Weights of a small transformer language model: LayerNorm before each block.
Each number is 128 + 32 x the weight over its row's rms, rounded and kept within 0 to 255. Layers, rows and columns count from 0. Numbers have three digits each. The size before them is the row's rms in percent of the matrix's.

# o: layer 5 attention output (transposed), 256x224, rms 0.0403, rows 85-127, columns 112-223
# v: layer 5 attention value, 256x224, rms 0.0325, rows 86-127, columns 112-223
# q: layer 5 attention query, 256x224, rms 0.0323, rows 128-145, columns 112-223
# k: layer 5 attention key, 256x224, rms 0.0323, rows 128-144, columns 112-223
o85 124:107058116183082134090128142180117077093212142070078118111128117176108138116165201089159098197127134134160119095091154140098164136126132049144202160160160139110071115162207125115133116140088119110145123111124133115203125107084109108156112203158112132113164164163133135128105160154102135151170065137108077189129144132137154179183114167121
v86 115:133132072097083200150118097134153115130151122103095125129164099151133160168120131124140110168108106108149076171147142144145118168126098107101159122183137138144109134123130126138157097134140104111121079107129102108150109124157118167133122026117046180149112195192095115183105086111181140115191127189121103082118117112192089092027140134123
o86 114:111118108141159127111088148108099158137052148102144186199138105122125095146109092100144103156133033181104126113116083148122147175136174166150178100095064139133099098060116074137109145154176055122162130121132127139143150171178117097184111175072137109109092124129124159067157113127117133134186161109118084130107183141105114100130142123206
v87 117:052184088187156118107136160112110112113178140151135173103152122130124134147076148131135125131096115106150088111119122139106153084157149110124096103091193101136084173157136169117131155153153080099122119115255145101079111090162147126106111116107126158119090117128140132087113126064163156167132106178099083089121121094110112120127102106136
o87 121:047176097087129137128117126121113087126149113092098119105125149123106115123119114160100078133102139144079137078161150106152078036123079135142134144111110109069159083154165132140090102148108107100148113133135172168112148135092138152163142150122120126123128192104125146109119154181189141110254126112095119143146103068131083146179101103057
v88 120:088143093147142119118160156108085102146175148129136126101064070071140126150102100130174051067156141132131109111139142143145108065119136135086158077133093145105150145157115130175122106170129120089106113117138197102092048195130143103147172102162129108076105102136181118112152087114052115112143088118146096161071157135176111166199129079063
o88 130:114148122079092133141197093122160095119077138103134097120097117165158164111164164119132203139142138104099134125112116099055055136097132102143141158138163126103112194132139128121119134131098065095159164107174062080102166107097107098118162097083165051151097126112170128147173126145166152174164165159127082122165144106134129070132073146139
v89 117:121155154178089109071153204141115157153136152120152106147111089157178121148175154106139143199091121148171157190129099073134158108150177141135110087118127122122129166062107158196128129113136116099103154188104083097102149131154158109079123162099199148163145188176087084107135118145184154198091114101135162096150167155099109181127162179110
o89 124:156066108116150103140206110172176178128145107143079160131118119125078087066109156134102109152101151132140151074129114134142124127123065129098108184148115144102107075200159103082117116123089112140173232101119132160099136149115126119121139130121096130132113160102153089115097132133037110123128100170185074180182046131098165117179131137060
v90 124:079115134155148173114148111109136099169159107157142158133149100100146155119142187116102094166134088121123139160116157120063106133093121152156126111145124151115153114182113115101043150106115108149105198174165146123107084099148175128138101150141122114141099051167145172086085125141082109117069180184053190133155120074132119082102099149112
o90 131:126128125112122156059137157085166051167165132196112163137168145143105135125167114093142143145127114173139132137107114133099131092187118141107122143147073118104131162080100070156115080146145135131058086151132100107164121121155114087140148152101133101115187184142116140090128173100173077149074074159115084135182095124138137111158136093121
v91 118:185093141111104161106122222152082112076071210175152084118147086107108069116102138118200129152140146142164138145136136149089169118139185145100151109148150175120148101091157084093099148115114132049163135139134073082153115169169115183140120086139088133140139141139111077124117104142125172073119162152141113138147098120114079161183101096127
o91 131:151166128126139116145161130153147089094150123116083134116065125128118190232111137108151138177162146102150218102135140121148114181074149157107140105119141141079110134169068087145187067160151033124093099150111120125121156144141126156135181139093104093090141105185157146116143157143081129178146154137132152085140162122157188091138158114116
v92 111:128117190128166098117097082121111110142164139186126150161065119119203149113124143182096092153169126092148088097157197119063086139153106132136087158140085108157095135179121122127151189098147126131132103155112119102099185109079114149181126054070101167094089118107118130113169170159174192174126126130166116110137127136137091125141167146204
o92 115:155150043070120126130096141187145132150119151188143160141189176135149134109102187154159120095191134133157145139113057180181119116148166072120153176149055105116169157080147133048136127145084090132090081164154153144134138204109127135159078172157146162141099112104124114125093143090149128116153114092107128118113172128123074098089083132154
v93 119:106144110043106139159162147108119140155140146156158095119119082052125170137093131070058137135110100192084135173147137137134101091125148118064082176123109155179129110172131150132139165155121123116130112152148134139060085123127114111099179120125113119132134171129123154120135138108137096112153099117151142188152087152115118142170186115029
o93 122:146151148142060118134147098109100121133083166104117104138161153103215137080149189075136163157158123191136146099112118139157119144110121089201181124153092133099089187096150136108108109111163145134092159139109124064150187149110197132168094138182100169138140099165167135133144143126128130132090124112185077130058136110151113121112098109182
v94 105:140094127085066103120118089130141138138104123133153130140114088119164141177129114132167140091174116152098089124138101114117112136174131157103110161066108147144165107160146095167136087132082127173102191093068115156094134106087094112106142128156096101063096112121106118177150125076157135092119098109110091140176069119083087103161043113145
o94 109:057122068159159134103044099145097134134114133108144096159164130130098105210124081135182102108143054146081197108095141086137132131124141087105183127099127173116070182095148193135113151124110144093115115132119146120141089130088165099147049128163141144068160104132145130123119141200156151088102118150159181083119142114137150109137142060145
v95 116:072144150135091144107132126178182050089139161133155085132074106065113131110125132105098134085177136159077169111090096118103171107134140139114144150155193151105205127121105115119168202117111167148167117180124112150144114138107129127133171124146144069074110166071100095104105112107068074159154067114147116125109164201147079120144133092109
o95 122:160108112139130132111139155090092147152098108101087139136128150161114140140144143135132143168091197096151104167093139112164103154056133082138130134120095132104096110176099114179161123127177147090174121159123103104068088115136134153162125114164131141104158064157145097100141169156192184086101159160139175112136133126168203159143124149103
v96 123:133128108150062107143171178134164091118146040105136107169110128154096098167177110133181103167097096173115140202094114066107125138149108085143103114172192148099136146142140145120111113118141136113209079138102105090101080140114111139114161114105112182085179099155143112174124098176097105076142147087113113164137106108156090111082120165094
o96 129:146085108181109101104187122110144153148047131135126167176164150134153111133117112182169121124117109121139155086181081137101172178178142170084159119053175099103106069098109144114030100180147148119125164202163147160104096114152109100106139167096133134074131125114158157135116109103112083142077150047130152118137116091152125148151124117201
v97 118:103143082114119092131070141074093098156049187107124116199100128120140146138109126096071156131045142130110143112133164116171124130136093123112132099084231151096136150124184118117146098097170163163092126094149090143124139143131156165128132158119084095147132121123155127150157104175169124118158130083163150077051097148144118079096208102135
o97 119:145137138184160114132124178141189180087135174146166162160166097138140172166095136107151124187171092102061105153091123138148112126065181113193111174110095145145115099130134082068123110136090076137117118158131137099112168118123113116162166112172143140149187127187125146074112136088114100187127219084091144165111117131092091113172126107153
v98 115:124184095120147087119172144119158133157109111136071169139097075120031144155162170023141124101098129073118151144128102142145118118132116076120172099178149165130143091112156127097144185118131136153144088119145112136101082140119168142128074141106127109096107134167109121074090113168154101144175153079126075114122094146136142169088091150089
o98 122:138115136152127114086122090089093134089113157110165132102152120067192093138143132181160108208163134105098105136174149151092183170145146173133170127117097170192147131174025178152109039153158083156142105136146146168177118153117182160136180149103173140132177076110153089166090077117091179173127127114129131221126140088138157142151219134186
v99 124:112146097093132127103115092140156115092164092120123128170154155124121152075088155117164117139162115095149083133120131099111160121143147171079100123097113168093146148121191132129108104054161104094149179168101142134139183076120069087124135070089117150053109077096136180127126145101120098150171097144124180180093132053143091107149143134141
o99 127:138167109133163145156064126103075072173120086146097192104131088147168190150150153111096111078119133168132170141088141150080121058105159116101143126134107142096144064157129079109108102098153197114083111103141158107097166091143133174104087159134153182200117127107160192097144179086183178076132143070103142093167121173164160151103088090086
v100 126:125049144143137159143144135133087128190106107176102120127100179092155095136127146162137156141159124120144064103115179134142086096134134125143145150080130136121142143104136137113144165138073065097080172094185178158120140134090103117151163116148153155137130134103170101123127120116129101143053201133104093085138110136158118129183139082093
o100 130:160198142100184146166169123153102094101161121092125114128136118135176173143152133080121110122165154076145157205121127129155135159194141063165036113137115134140141160121106151137177098135173121124152100071109117072135123102119113087092144150113133097096121125103127131134121106143171163150151188171119059135206165051098131066117115118115
v101 108:134150112124143165081124142139172154145149144128133121171090122100184147131071199142096114148106161134101096103090088129082148117205190084097125092161166125214082175130114133109090110209144083131135102134162198095088102090110097194136143122189165066114122130136144141148127120126131171128111143154190090131159090139183092108137137092161
o101 114:156141129111114136139106103140116134110113137132117139109134099105117131184139206126135138132241042125118148136138083154162131129148119110157147174168141144126094123136128126108037164133157101176135108142059091105114223150122142160176141132165118155188115091095154149049086111132172163088083131148182099171153116065113102090163155125110
v102 116:150136143189147179091139153128118155142172111115159156133126130153086131188103193075158045160161137201162161126154103128075124147144160099146101163097124120140168143120138084135091112158153117116117132112101132105121151142130034111175116171103157109115070050119094044097077172116243088111139131137136139139158169166148088156137135082098
o102 122:099111137100127143095137155129145122074119120130134149063088136117122202083128096162163122134139185117193184173179130115141134129160112131092089177179105118103059136099168109140087154178128138109118156090105084096110208108127136166150102085106095115156166106113132173170108102104084173127193093112125132110216149112119174153087138100152
v103 109:152153155142145114138150158075109205169091178134159108143169161161075047130166152105058204116113160177103082089067128110146119096139095118151168103134096047090121090129125128065125125196122130115181128161138108114132111116156156093131135156145112136184068164119091039100129113074124155088152093213150172186070156138115081073117139125135
o103 113:120082130125128117123163153120156145071110073108137141136104059175138139126088138098098165073103196064190138116143130139156132103117141093169092157123091113113173110164087161121073095121220149148089115093134142077118180109142084151137142102072076053093139185134090139163168097140077170081143112116099143087143111096130140104138144144111
v104 118:089087134159107080141143141164103143146141143158101143120108131137142125118188095089141084148118105116186107131130141162135109157059145099175125172072110162096123126100093127095093113127185175076167139101189156102140118174118112184052159114135128103131079104190159131153143099127074073116155211092122098122122080141179145144118135187134
o104 115:202069164183148154123180152127159153110187171111122139127113139077139170152098110135178132155152177128091139097142109103106110107168098159126116144168115083109179117075119050142148124093106105118137095108183157153097132133108128139041148103150146157091046111116140140109127106124109084177155138138145123121171126094160146186171100133154
v105 109:149100150123149118129118136122133143134154141111116145198161140172101141117166181152186118133093138087145186120140140161132119134158138116121091134187130152159119114071059154101164065183160081189117115135149083150102125134088162135177115073165099142118187144166091148081101110135134085151217058107179129099178131131123112156048157159165
o105 116:146130065120127122194132129142111106147098118122194108136163130091191093146139110188123095125146124147088124119191090135167111120156138152121155136169083116173086115130099115158091092106183141223154148098102165112113094126144090157170167107181160166160099138093109072169092072060123114140151142104118158116134114156151144105103187150122
v106 126:080207064070128141156111136108154158075078090134120118128134087057131136102161063143172095109094127148165102138083113079166123119147123200083169081111111195108125166110175128123182104127128151169125092154126118082158122166152141118107115129080118141147207153057102081058155121166117137101154144127139127135079136153126131107149179142129
o106 130:092098157156177124109169182140154142125127138111132155173085119126120155139117162068087130214133100140125119157109151137111137145108152087214124146135185124083146044160157111090097135093127095112101139155110167139090126082140157105189213105140110089149107097133109160135116176147133096115138134128121111145075119133153120141116107174063
v107 109:123118108167147128118120130130149109167131142189157073135112146168105102138178144120169140112127106148090146058158122128153187107107112169135088147116132161162181089117064153111164127116091139093124138097079121068114087136157118108159106143074133152104115085116163132174111134167137079095198138065139111063160075135109057051113160175099
o107 118:152165139137126120108146155174120106136132092135099167141137184146148153126097014109171090125101101085111142147091162146085084114152151097149123160135159136193094134155095152159114159183138128121138146169128186097175154137154138181181116114112125131149121146141087138173074100109128125110084148153117151170163171109142114137087141099122
v108 120:163138054106081134164126115121177146151113142140164095122146201107104126116177180160137106125153131157086095123153168110138125104165168127106110230150111124127140115127069170153142108152077141144138180170192081145118130099178168144102107102111112140082083195183098131126162117098109185125153098114117128122124084106107073135144111136155
o108 122:123079113113078109138069158116068113096132100119137188141158143078206147122154048121116097087134121071125168144134099140126155163115195165106189108126093129115109111204182118140163166110202134123193154084159170121173078107110162099147160062138095174060132085100141101139065138178154110078112153121141155071142136151181124165105132080125
v109 106:057076155172100102097121090100099128202078117125122147136120153137095100148121148096143072162128131178168201164147193147144078180109125111137180144141060149143122116137105159106151184170147128176173170146136136130178103150170145119084112119166123150204107130136084111097151157158086096130141123134173092076116105090096092114095109179096
o109 110:110088168146161052068124175073106186067116138140108172115105123125142082128143085157156114110119190085083095139129160102117120072165220172105115144131076136116158109107105136152140082091145107091134159183191174112074130169107075078148159117121080057075102120099113082190136099124066164115113091113087171128130162099117131125101093122092
v110 126:067135140142075123117135094153127051183130113130121145087082136108141160137141121171083166173065144085155125157150189144130122147112159076168185107163133199085163110139137070144126136134136120122101099087106085103146134153126100129191101121098127145096130086140133091163111115157127095132083176047187097142080124116155107145149142163090
o110 122:083124129095117114132149094119089240120094205143095144137163138130114086070120150077141132096104129083094155154171113168127167152199083131125176108093095146173067089108151127126133092146125134078160135149129129160044161144135161130130146112109179121092143137123128083105153084188141129157084179133066146189128183168129151119114174181156
v111 114:086098118168149153127131095081116096159140055150183145106112080120146123111063157078115103138123081065150153149104129145109095139133153125137094121146118158168140110128136157143117084122170150111125156113126132104147147172185101083132147122163135123174159152137118136087101125066099165120153096090131115046117201125134166145182126106150
o111 118:095116124141151134025100116132105116135092144134048112165079135190099127129143156147152142146151092161189122150157108069135109080141133107078119198162120084100162176157118100124125146164118091146157164107172116087064096050091117093131130144169145086109124159094138174132132155175145193141148104183169149133140081098130145108136133097157
v112 118:102144137154164176167125196068116125084158183108130129110128075178112143113101145171106100106111182118160165111165101125137218094095174200170071123142136149125150150117084152125198191155136130139063130130139126096086137108133138151086080125126122179137115155172094174108111111150134139187158131128147110103158124109142118111113173136125
o112 116:143162136090078136112129119186123107091098127090066129120117136079145099125107108142143118135102100126077091095140120098172103134118067090109129129133131088130171073143164088119131107109031124110164171109092139193129125129140118165119222033126110133134092160106085096109138104133119138089140132095106130128120098176089127094142104116104
v113 109:176158131092135089163077127088135132117098117160101159116117059089162145134174084135188114186130117108159156096079152137091119118110098148124141110124102089111092121113085079166157130151112094157165106181094128129159136108095141082150154135160142119124109152094132153111141083152146175119159122148106138130127173024110147164087134108183
o113 112:167076138136086117110134128135150126160118161111131090098140104092096076091095168145072114117161138111158140114097101126083126138140124092149130152127157098140121137170116182135156106057124088060123150112108081173093130093117124170115064067165162113126167095182107119165127175136159080142151109144141094076069192143148122103163136144132
v114 106:119112119150129119070110097102191138116136113128147175133106136150131120120128111168144118089135152092168130177137129171104113159105155144151139105095119126165186188161127133144098034138125176063108119062054128196087180191191163149077133160145121137160113127120142110149142091119177147132102110067165087128074133138153130161160130130084
o114 111:070106158105095119126088090165102135103130105104085117166152079076130154099168109113181145088145129101089104120093141163149151098089130161097138123059095135109124116111173078102153140089083164145173104111142054120118162127092101159150174100168177142094125093096140156161132123142140153110140083161121072183118092148091115106105135191098
v115 120:076137121151094176118117123107109169167109123137102124149158117122123102124123112154150117154162146146131129142157156091131074156113111144140154131119129183121127095114113071176120045099170176201167076104104149063138138159150096113163138125133114141189132047108112122156139135143093152076097144155102089122157096135197083131156104163110
o115 126:119138165136194117124107160137147142131102118128151146177184128132134109146121094127174119148129113136191134148102107171141144084149142137114122111080107099093089134086154135102132124200191050056056106109162137155106162156144185088150145086113147072095109170165114144096120157128090128192160149086161171161135141130100117154045155157151
v116 112:062153109129122107152111087093144154124164118147183129114119094110075143157126119154133149102136134085114202123157153138177103093126133142082149158126124158087200179093142123177181111151125119131130179107126211091131163124094099048073116149071140161110122124189078091079151108171114147103170123144110183147194114112133084077134093094088
o116 121:115109121119141133122137160169119106105127117133122131122174162138216113087146104110164135114117117161168143147078112160105144104126158165146203084180127143148101128146117108083084143090160108117100208171141082155122106125137126150234127154146110132151119133115163118200151101190138120166125105158160197143129193174176140163136137162144
v117 122:107088091188111154176099134151139085116113131058152108153096158180122087146135041120147080097141101150160099174137136104106123072099115080149113153093105134156127104075172159116137152144072134148140111154112115122112099126152192151123183199167133193214144184103151141153130131105131142166140188134128103127128089085072148151182151134121
o117 124:099110159113186064108133114052123135129190182096069161136125086091123105136099101191121128117113065116073133069140130109175108152166156128107059105116230112179180183122155089111163131176148184147154193162146134090126043171166163096141149120132097103114099101152092143120147115117144070103116135157175167106170118148097085045138098080090
v118 109:122162104146093136142126126132068076097076125059101125139068157115109154091151132087127139152091107171124083153122128159127131123185199118181085115102169124130080152130115126111132128150144118087132133078055080145174121080066192129071168119123133130156101092049101181123149087123145089146168208133122093090098087115132041089149074119107
o118 115:151165148062162142106116074128104161079105135085072127136140090108163108177109097119121055166132108160118135105113118111213149204109147081120111107045114094117114048145175159112114102162083112107157133129109152080163071135157114178149073087121039118172097140139103096062101082181117120105111164130127084130118140165133172176125149109099
v119 103:152143091028076093140079100111098156154109161110118112175109092128144109153085161158111116144083055117136104129122163190127187066155159151121155107159100136116062137153118161135137183157136102154148090127166111120157151150171123111102115063164118100158071162071146107047151159146108120186132142080118182145070128107142082137131172141153
o119 104:078070119125098117111074168153144160108085176171140134107152141101097131090124117096133068162113145141105161129129131146153076129109213130091133161133161133097145132078175115188142086070157076116150082155115139129129111094142160113168114176133145189159225150131094105128109131140181141145141129140158164149131129136157075083126119152146
v120 120:110132111166069127158114108132062078135128128136056137145104117103159138090151083202140162121153160127202126142157108117196123147142102159107136137138102113074145151079141172154092184124090154098160164165128096067180141085106149112123136111108118144147170174148099072134162096177133137129159136053110089065106119118126130136126070131112
o120 127:166077108063140131153129135126080104132184128086111131174175129120130098172103160111105142103125163114080142193084145200118161161129111123143118123093138133154101074175085141130184087111130124108182160127124148150085088129076102121090076144158162074082104167109172115132076167191140184115135135140108173134138121153187124162098120126148
v121 125:108060156141140094109130149090114104197090160120133079106074137172123054119147150131161138134114162144059150106193137083151148123144150137081071128135134097047095116148127098082103193159115189118134105132131136137092095138229138098124180186138154107112110178125130101153103142149132118121116090071191122159092130169078175109181116136114
o121 129:103119183120079096142154126151131177128116111171094135156169157158140211159118148139153154109108191123125139124166116166111121114132137095116076155137159081111100127203138104129206161104180150112143146074148134145153132106171109093147153117165141117075141171150103111164172095126116137158122124116105152081139121150174189139184195133128
v122 111:143086161184089146149120097123148126157148104153161098115180129159155161154089144149182164143113145138154045154140102156074118113101095169049151171123115121113134137115096142057114077088215158092163152101085108179115124130148133119123174138112090164114093120171150204107157097065135054184106140078143116155080129123140154173117177161160
o122 118:136124084146179165161109127154129050153108160135157128188127087125112179110109122108148178112148134152093152124102132111114080155165119122166104144104057102101097171150109059100092115065155121163164107100193161077153059111116082172137119130164159171128096126137126138131156129083120139079135153156111119079169084122128110132064119115167
v123 114:080176160144085162108145082160149081119122149171169141106127088111144188098131132175083070083128141096137093128097185071178122121118111139135136075140120055132111106113100143137115135156110143173139149146120139083106119107126227148057157182162146096132124174119178108129138137112134120166131138136120114120148123096078068082120113113136
o123 119:087145131105129119115141173113132159156138152102109102121128053080116056109130126127129176182131130120133104095023078111121166128140139070166159125137097131159182073150196111130099138131092113058136200130162134122116102163150077126155177123150107131058096160121123117108140136127142089084113148110152077103104109160131091130129051088081
v124 131:129113165152161192113143112172087134155081183165141091096092082151139102116122173167070127173142133150138146084178153112102180115139176124104129097160155110129121083133078123120141087104123132129147120115145124113105161135137084160124100152117178147183104129107138172155095103092121147159078170102071131156130106188098112181130111115047
o124 134:117145101082060185143100061153147097136080157155097136148066152134011110167097146103128113121063162148162154132159111135144102102169078123119128124161155145120056097136107108133117159135169107137055151099139132093170149106130119121107184078084133119096133213108154114123131143116105109160106136205167124105187135144128142128073168150169
v125 105:097164151102138152145120134095097138148166101087076124125183059066079138097147142097121080164176179095165113109123187169105117100070161098146172191125133150155102096130149104155116114128122124201118141100149136094128046084113091148073142132124154149181116169166177174117096163106179132116132161145130122114162173089157077128149121141098
o125 104:149123111146096123039081118153161099122146131074139182145104087165093079068091080127125153130126084167129117062094134040107180153166141139160152125135101122131156154126154135140144118164143108127085107120169149174132102173123097113117148084120129132104091123113091106114086101141085114174148088155148185155141139101101157142103134028117
v126 115:144123140111082115121105163146117114184093109137124049109106148148116143136125065137186105152092125138100091134099111131150090207158152129082108161098148106156182106152120069156106122130070151137175115096097189118118111177078062125110161096103112103107124093072095104064123128160104085058152145167098114181132103123164109109085094129109
o126 117:194067144126058121160139119154108152115085090208166193115105149135183134160140134041152127165155103099089151153093130144144135169139149165130126092114129120128052138170085132099104115123159128151032086157095147135114106094129162139133065138139120116140138134098127128141085132205122113114123133168187146134076166120150110193115125135202
v127 097:153101046198116182146101152107138120130131098135205138078115158180121149170145116093118183085159230152079157124128152143146216161112105156124056157102125115107125144147166099188147111114148124137121133088130108134112143147085131090129124177127144123174140125134139147126164109137149156109119111143141105156142144121095179086136114085109
o127 100:176132200084144139148102050142071152122177087097068087116182103031170161160094116146125124134141126150106145157160104127068117152099145124083115112181132097153069130089125170085132163137121111138159156054137101133146084107117132119185117050126136114123173112130126141121118106156093110176114110181107128119119138125129169167112168101140
q128 091:109088148171129138118116126144105146087094099167102152062084150092126106108136024088137095109171204168151119107154167117116121143088161174143098132138146077100142121190098150112107155122162136134150168154143138156170109068131178164159116108126102150164152151074112090149132137128107115107183120101128114142105132176124133134147172128120
k128 097:085112127138070100156149114128125197134101110128071150072139157176084126114133052072138102120107162158158125093138149120125122133105084146163083123146129074066163176174106131106143158116147167091133140094080127232164118152090135147112131060159120154153147136084151147138099102105180127099150139112154071082088132221152124129147141142135
q129 088:180106102151145129148126105188148116149094137150105098175154194151155142129078153107102143173085075114136115126151117090135189122172170167163134167143161152182104152157119114107106086145134126143091107131144149144154074138141102136137104191061058148097120112147158106045166135106109105168076071156134099132118141090157141156194140106152
k129 092:124192132174096094209148098142151083111110139140086104124121126124156153169111179158106090135091109130158051152106155124146169131106107116127103137152153182144148127123162125102127094140131174114151088115177129126165135134114101091109131124071073194216133083138156128072144110131130097140112104161109134097118153044160157178166181128105
q130 087:027110143191116104103110103105174175109145129134084134102135158128122170061163150096104124083165183048144080108194167147112155117115114102131086113177154100146085103118154102179138167168141154149173172149089092086094184155078171101179121102156163113129176098187107124142174136148124162144129130152094108128077099159107132117172118161181
k130 091:016118108112138117151093171111141144121131143165106133104171127063126134102179134105129097102120163070124123118150124155155160130091192135121090122181226088152072136113199131097117130151149100118171174116097137082136172106163147112134122095150131119128112129133151093136130091125135160173133095114090129132092030175138116172150129135161
q131 090:030165081172144063159103145135083082138202102023140123160105147148167191104120091122080087129154153130124114123095191114159130122113132147156112081130163098147146149161094135059142138132130103136149127150162122140142106130097150201186099144131124166160071104132088131187126114105114156147099073061100177111087146069131113091141085149119
k131 093:050143091186128103153137164181154082133134139021167116170119115127119149156123114124067126152167182126113145152079192146159159139148131081124148112112130099136135113182099107073095134106161127118115120092125115151113089127090063121193107090139144170147054146086151132221160081140175114170149130097135100108084134114200156101108136115116
q132 092:179084168197146100141091162121174137142087203114128152138077171189094166104096157098125123122131109138155085134125124107150113117042166132124136173093062122125101127141175108119096074101141062088132117113120127121110096077128088119167160151219121134178072130145126142074128120075139102109098175116175130153177099155101128152084167068113
k132 098:131124157108136162111120142187138104143162127146140135159078135163137120127105127101182147145148049113134109144173079080172139111070160185114145133111069106121089098157196138108086132119125094083097085160095179159095106136134072122179146101172111125146143151135199134040134180129114144147112195148144173123152146144136158178132174074118
q133 092:130219103091131152120109090123186081143144112102155159121113120183106117096095103135144145134114101115050133094068138136098134146086042088184138142135071170136163075130089120129115097173138121126101078204171150109124151127086184145129118198105150076188105179180111119085209146127155153082101130189145160126098071188143110154064148062089
k133 097:123149097060147143101084078138142089170138119090181108152133157198106120104097115125145136147115128104113102104094149127142145200137094097128076125142081165105153113113077111119125053169139097081145131179160149063116157122117109122093108170121175128174118110131092093101201081127124141083092157199149145143118077182116125173089156081086
q134 095:167075144171138093131111111108151143108140118183174135212172128140127138081174138107189121091113125092119124187093077095124107090113119122059089107113174179143102129106161109150181125108071072118197132205169130109053145204141109106111167140136156109105078159098072152173149098126140101170120164099068087143136075127107116137131086169149
k134 100:149085142195102132123063076170118105114105091126157101192165163116136151081154157163162075058130089065098176115112115080118170150106099176068105130126149175165116102123151103173133084103139165149129092161057113129061172145137150120131129139152091135110106160128124096189107150157184127163111137112083107156139117146143094172158119141141
q135 091:131128114162142166093169112146111022123143123100162162180075097136116121177120186174112103102145138139137139069064095164122133108082114077133111141081140071091152170123122128115129149078072099168122152141126151158148157090111140152175139085104113160159081114128129123123088187079176156080127059158154078052187134146114144096151077165146
k135 095:126140087107145148144150133124116131135104108105165162143134104147120108156196088139131209155131119077120111153104072138136090136131070116155110141173096100110126164139159105097101141065047093137178144153128140106063185123112176165141126069097111139151081158131153137076102149114139126111134063157133093098141144156130128094103153184172
q136 095:064101056069109117130087076121105193177112124170107180165171098111088103113134090159108112127106147122099123142112095160084101105153114088162130160132160094138141065172140163102122155136159103195107153133132116086114120101132125144110203065118126131132154148099081106141135170086169141095155163106125100117148147113156112097088169166112
k136 099:122165161101087151173146082114124164169127091195121174144179128183112137075140103160182138119083113143190116129103102152164137161132098109143143125102128086150113108189173126061109151147190129131116143111127140106112110106163173173099175093092137112155161145120127118199121155162135080076145068141119097084135127153177138082131209180104
q137 095:089106172134187176113146103158067037127159099091118172191125138139069095164128104115113117062095127128112135153129176100136087133119124091153119044175100178133106139125068128107115164118115099144089205096180087098154078124081077129087157176117147086091127143151129120121108125184054196106069122141132093169186098142118146177125183091148
k137 096:115090124196109171100130133140117121097118171036131173153121071168122149162093100134130159101115125164153157183178159102119111148180178164110160064176112161135137148103079144133133188105106128131069106123140136070153167136116105162071163149102152148132175152167097106145142119132108153054093110177144087151164119140169155147067165120112
q138 090:105129106120186213070120153126159113132098064224125119197148093136146120117127148154120121114112135080155166165120133120144094112128149116113085147114108094113090166101093073153107117111131067155156146125139112098180145112088127065127140125099103145051108121143118151162148098141155156143104174135131158061088118106164108159134080042173
k138 097:102135091133115115097108139119112161151134064177104159139132090108127128134129082141108101129128134119139173149093113101155107111150121156079149133105153088131114123130154053087148144132118113189080111099055095107136126149136125071160102078152107143161070213156123079172188137137115122127127133159123180093028137137122105170126084086087
q139 085:120104112114088154158102224198127120154086089115118125147129072127148138144188074123127081116158117158106089119097079155064123150202129075189109169135154161137082106088086090110138163138160162120117124119132150153102196127120095097116114186096075173113122198126104199140131135122137165085087099128126091131130126103162123116070095105173
k139 089:126112118121180141155093187149145152136082131203103128134155163116109117143156065085151124163184107156170161134102102092128072128133148109123157146117155176137168072121086107131077142108135155093108126119124140105144152151125179116127061183123136160141122111098100180141119145109114131114025133162179137124137101090160129125033138167117
q140 093:156139106116117097131123142120110030086140149137108111091116198121091111095158127099105104091079119132149147149190118143142177135124115127110206157099162101148109146184171144136109102135173129077085159129134129117111140147155151168157081140119107144107078102098137142118133135089186140068150094085191130104062127117086171119084135079136
k140 093:178124117063119057099139120105166078089104138155103119103100142129106106167136097078137063145162139107140127113170169077152172116090179101106179153072164122192143116132122170087106129124157128107126136162094150143086140169146131133129078145174133152132125135182142116083111121174206129096119081116130118069091091170056098158113133169160
q141 096:157128088129133102126169137168164120142130147053169160080147101069125107126099121123151169159153096120120121112117165087125136178130119100135182087104089191152166184141088084107089125196113039184175086146045119133116137127115169109097127131181150132112142146182148094123111161168123167122199134146167101146155118066114113083099140090125
k141 094:108175120123121168119185147140100110151084127050152127181150131163135115112075086138128154175154116127112154142095151134093128138068097116133118119098154223167127115171095150122067185177102089124130133135068110126118090089095150102057171140181162129108163136157099162104099168143141198147189108124123137100156115150171124126121153123070
q142 093:137114063161108111073140156097146141132083158173109137143187158184161085145128097198110116105087126142110113142110033147099151091076133121101112167122096112195082154106140192158096104174160152105087185110125150144119115144124152135115124103192122138139194103162185190130157112123122138112101115046178124125103169099101114115128167159165
k142 096:080119142186127087081201104096143173122085161166111195117216092109170111107134094132116116128122137098128158074117136130071148122107102146099100158140190078158142126120146139142075117132123127115126147189156097099096158177169157196132077091172140130174135100159126168140135171122102135100101135112148104115119151170107086159115156129182
q143 087:156139110116146120159187146096128126119134072163143159141108173098089112138148204146103201151178151165106133205085122149129083126110089116099124145139137133127117117158145124143146161100167129096139120134128136133077062106082132189125060123166167134170133175098126122145084189131129124177118126215154137064102099078138144149044135172166
k143 089:150136118148044055148178110149088118165143144128108126156086147130130095160144155150117139094153121119155120170137108150149100110164068153094137106135104114138119130150122136203103104112125154089069126106101130131077156132090112156073049139142146162166164132151131117159091190106115109174118096164114125125093112153103167166082122091128
q144 091:132149147153136073159139157155161150075089142079169158139131148099144113058108086087120116165109150105091105076130134195157137143089145167093105123198059112136132152104109113090145126132174120147152152155106155126054149135131158117103126141169173166128094096077159096189109111158167114052103118139167175132146141135168187149139108112057
k144 096:072129122160147097132093169129071156098140091098185133156208106161146140149090126112092095172133176140061118090085169149133204163115169122105116174155055123175113117100095064149141178219140126060150083176098178158097138128108063111186109111188127126096101148140121086121161120150140097142152097116145135115164125091078152174174138095190
q145 093:101169140136190149118092149102134139204104127091152108114133091114111169172128137131198183098123098132115094140143135127103144102141133183101164159145055144145111181164139087147145108153123162150139122125141133169141115143081193198125109119169120084115154130150099130138088192026103093122103100133146112142078148117186109081144106121188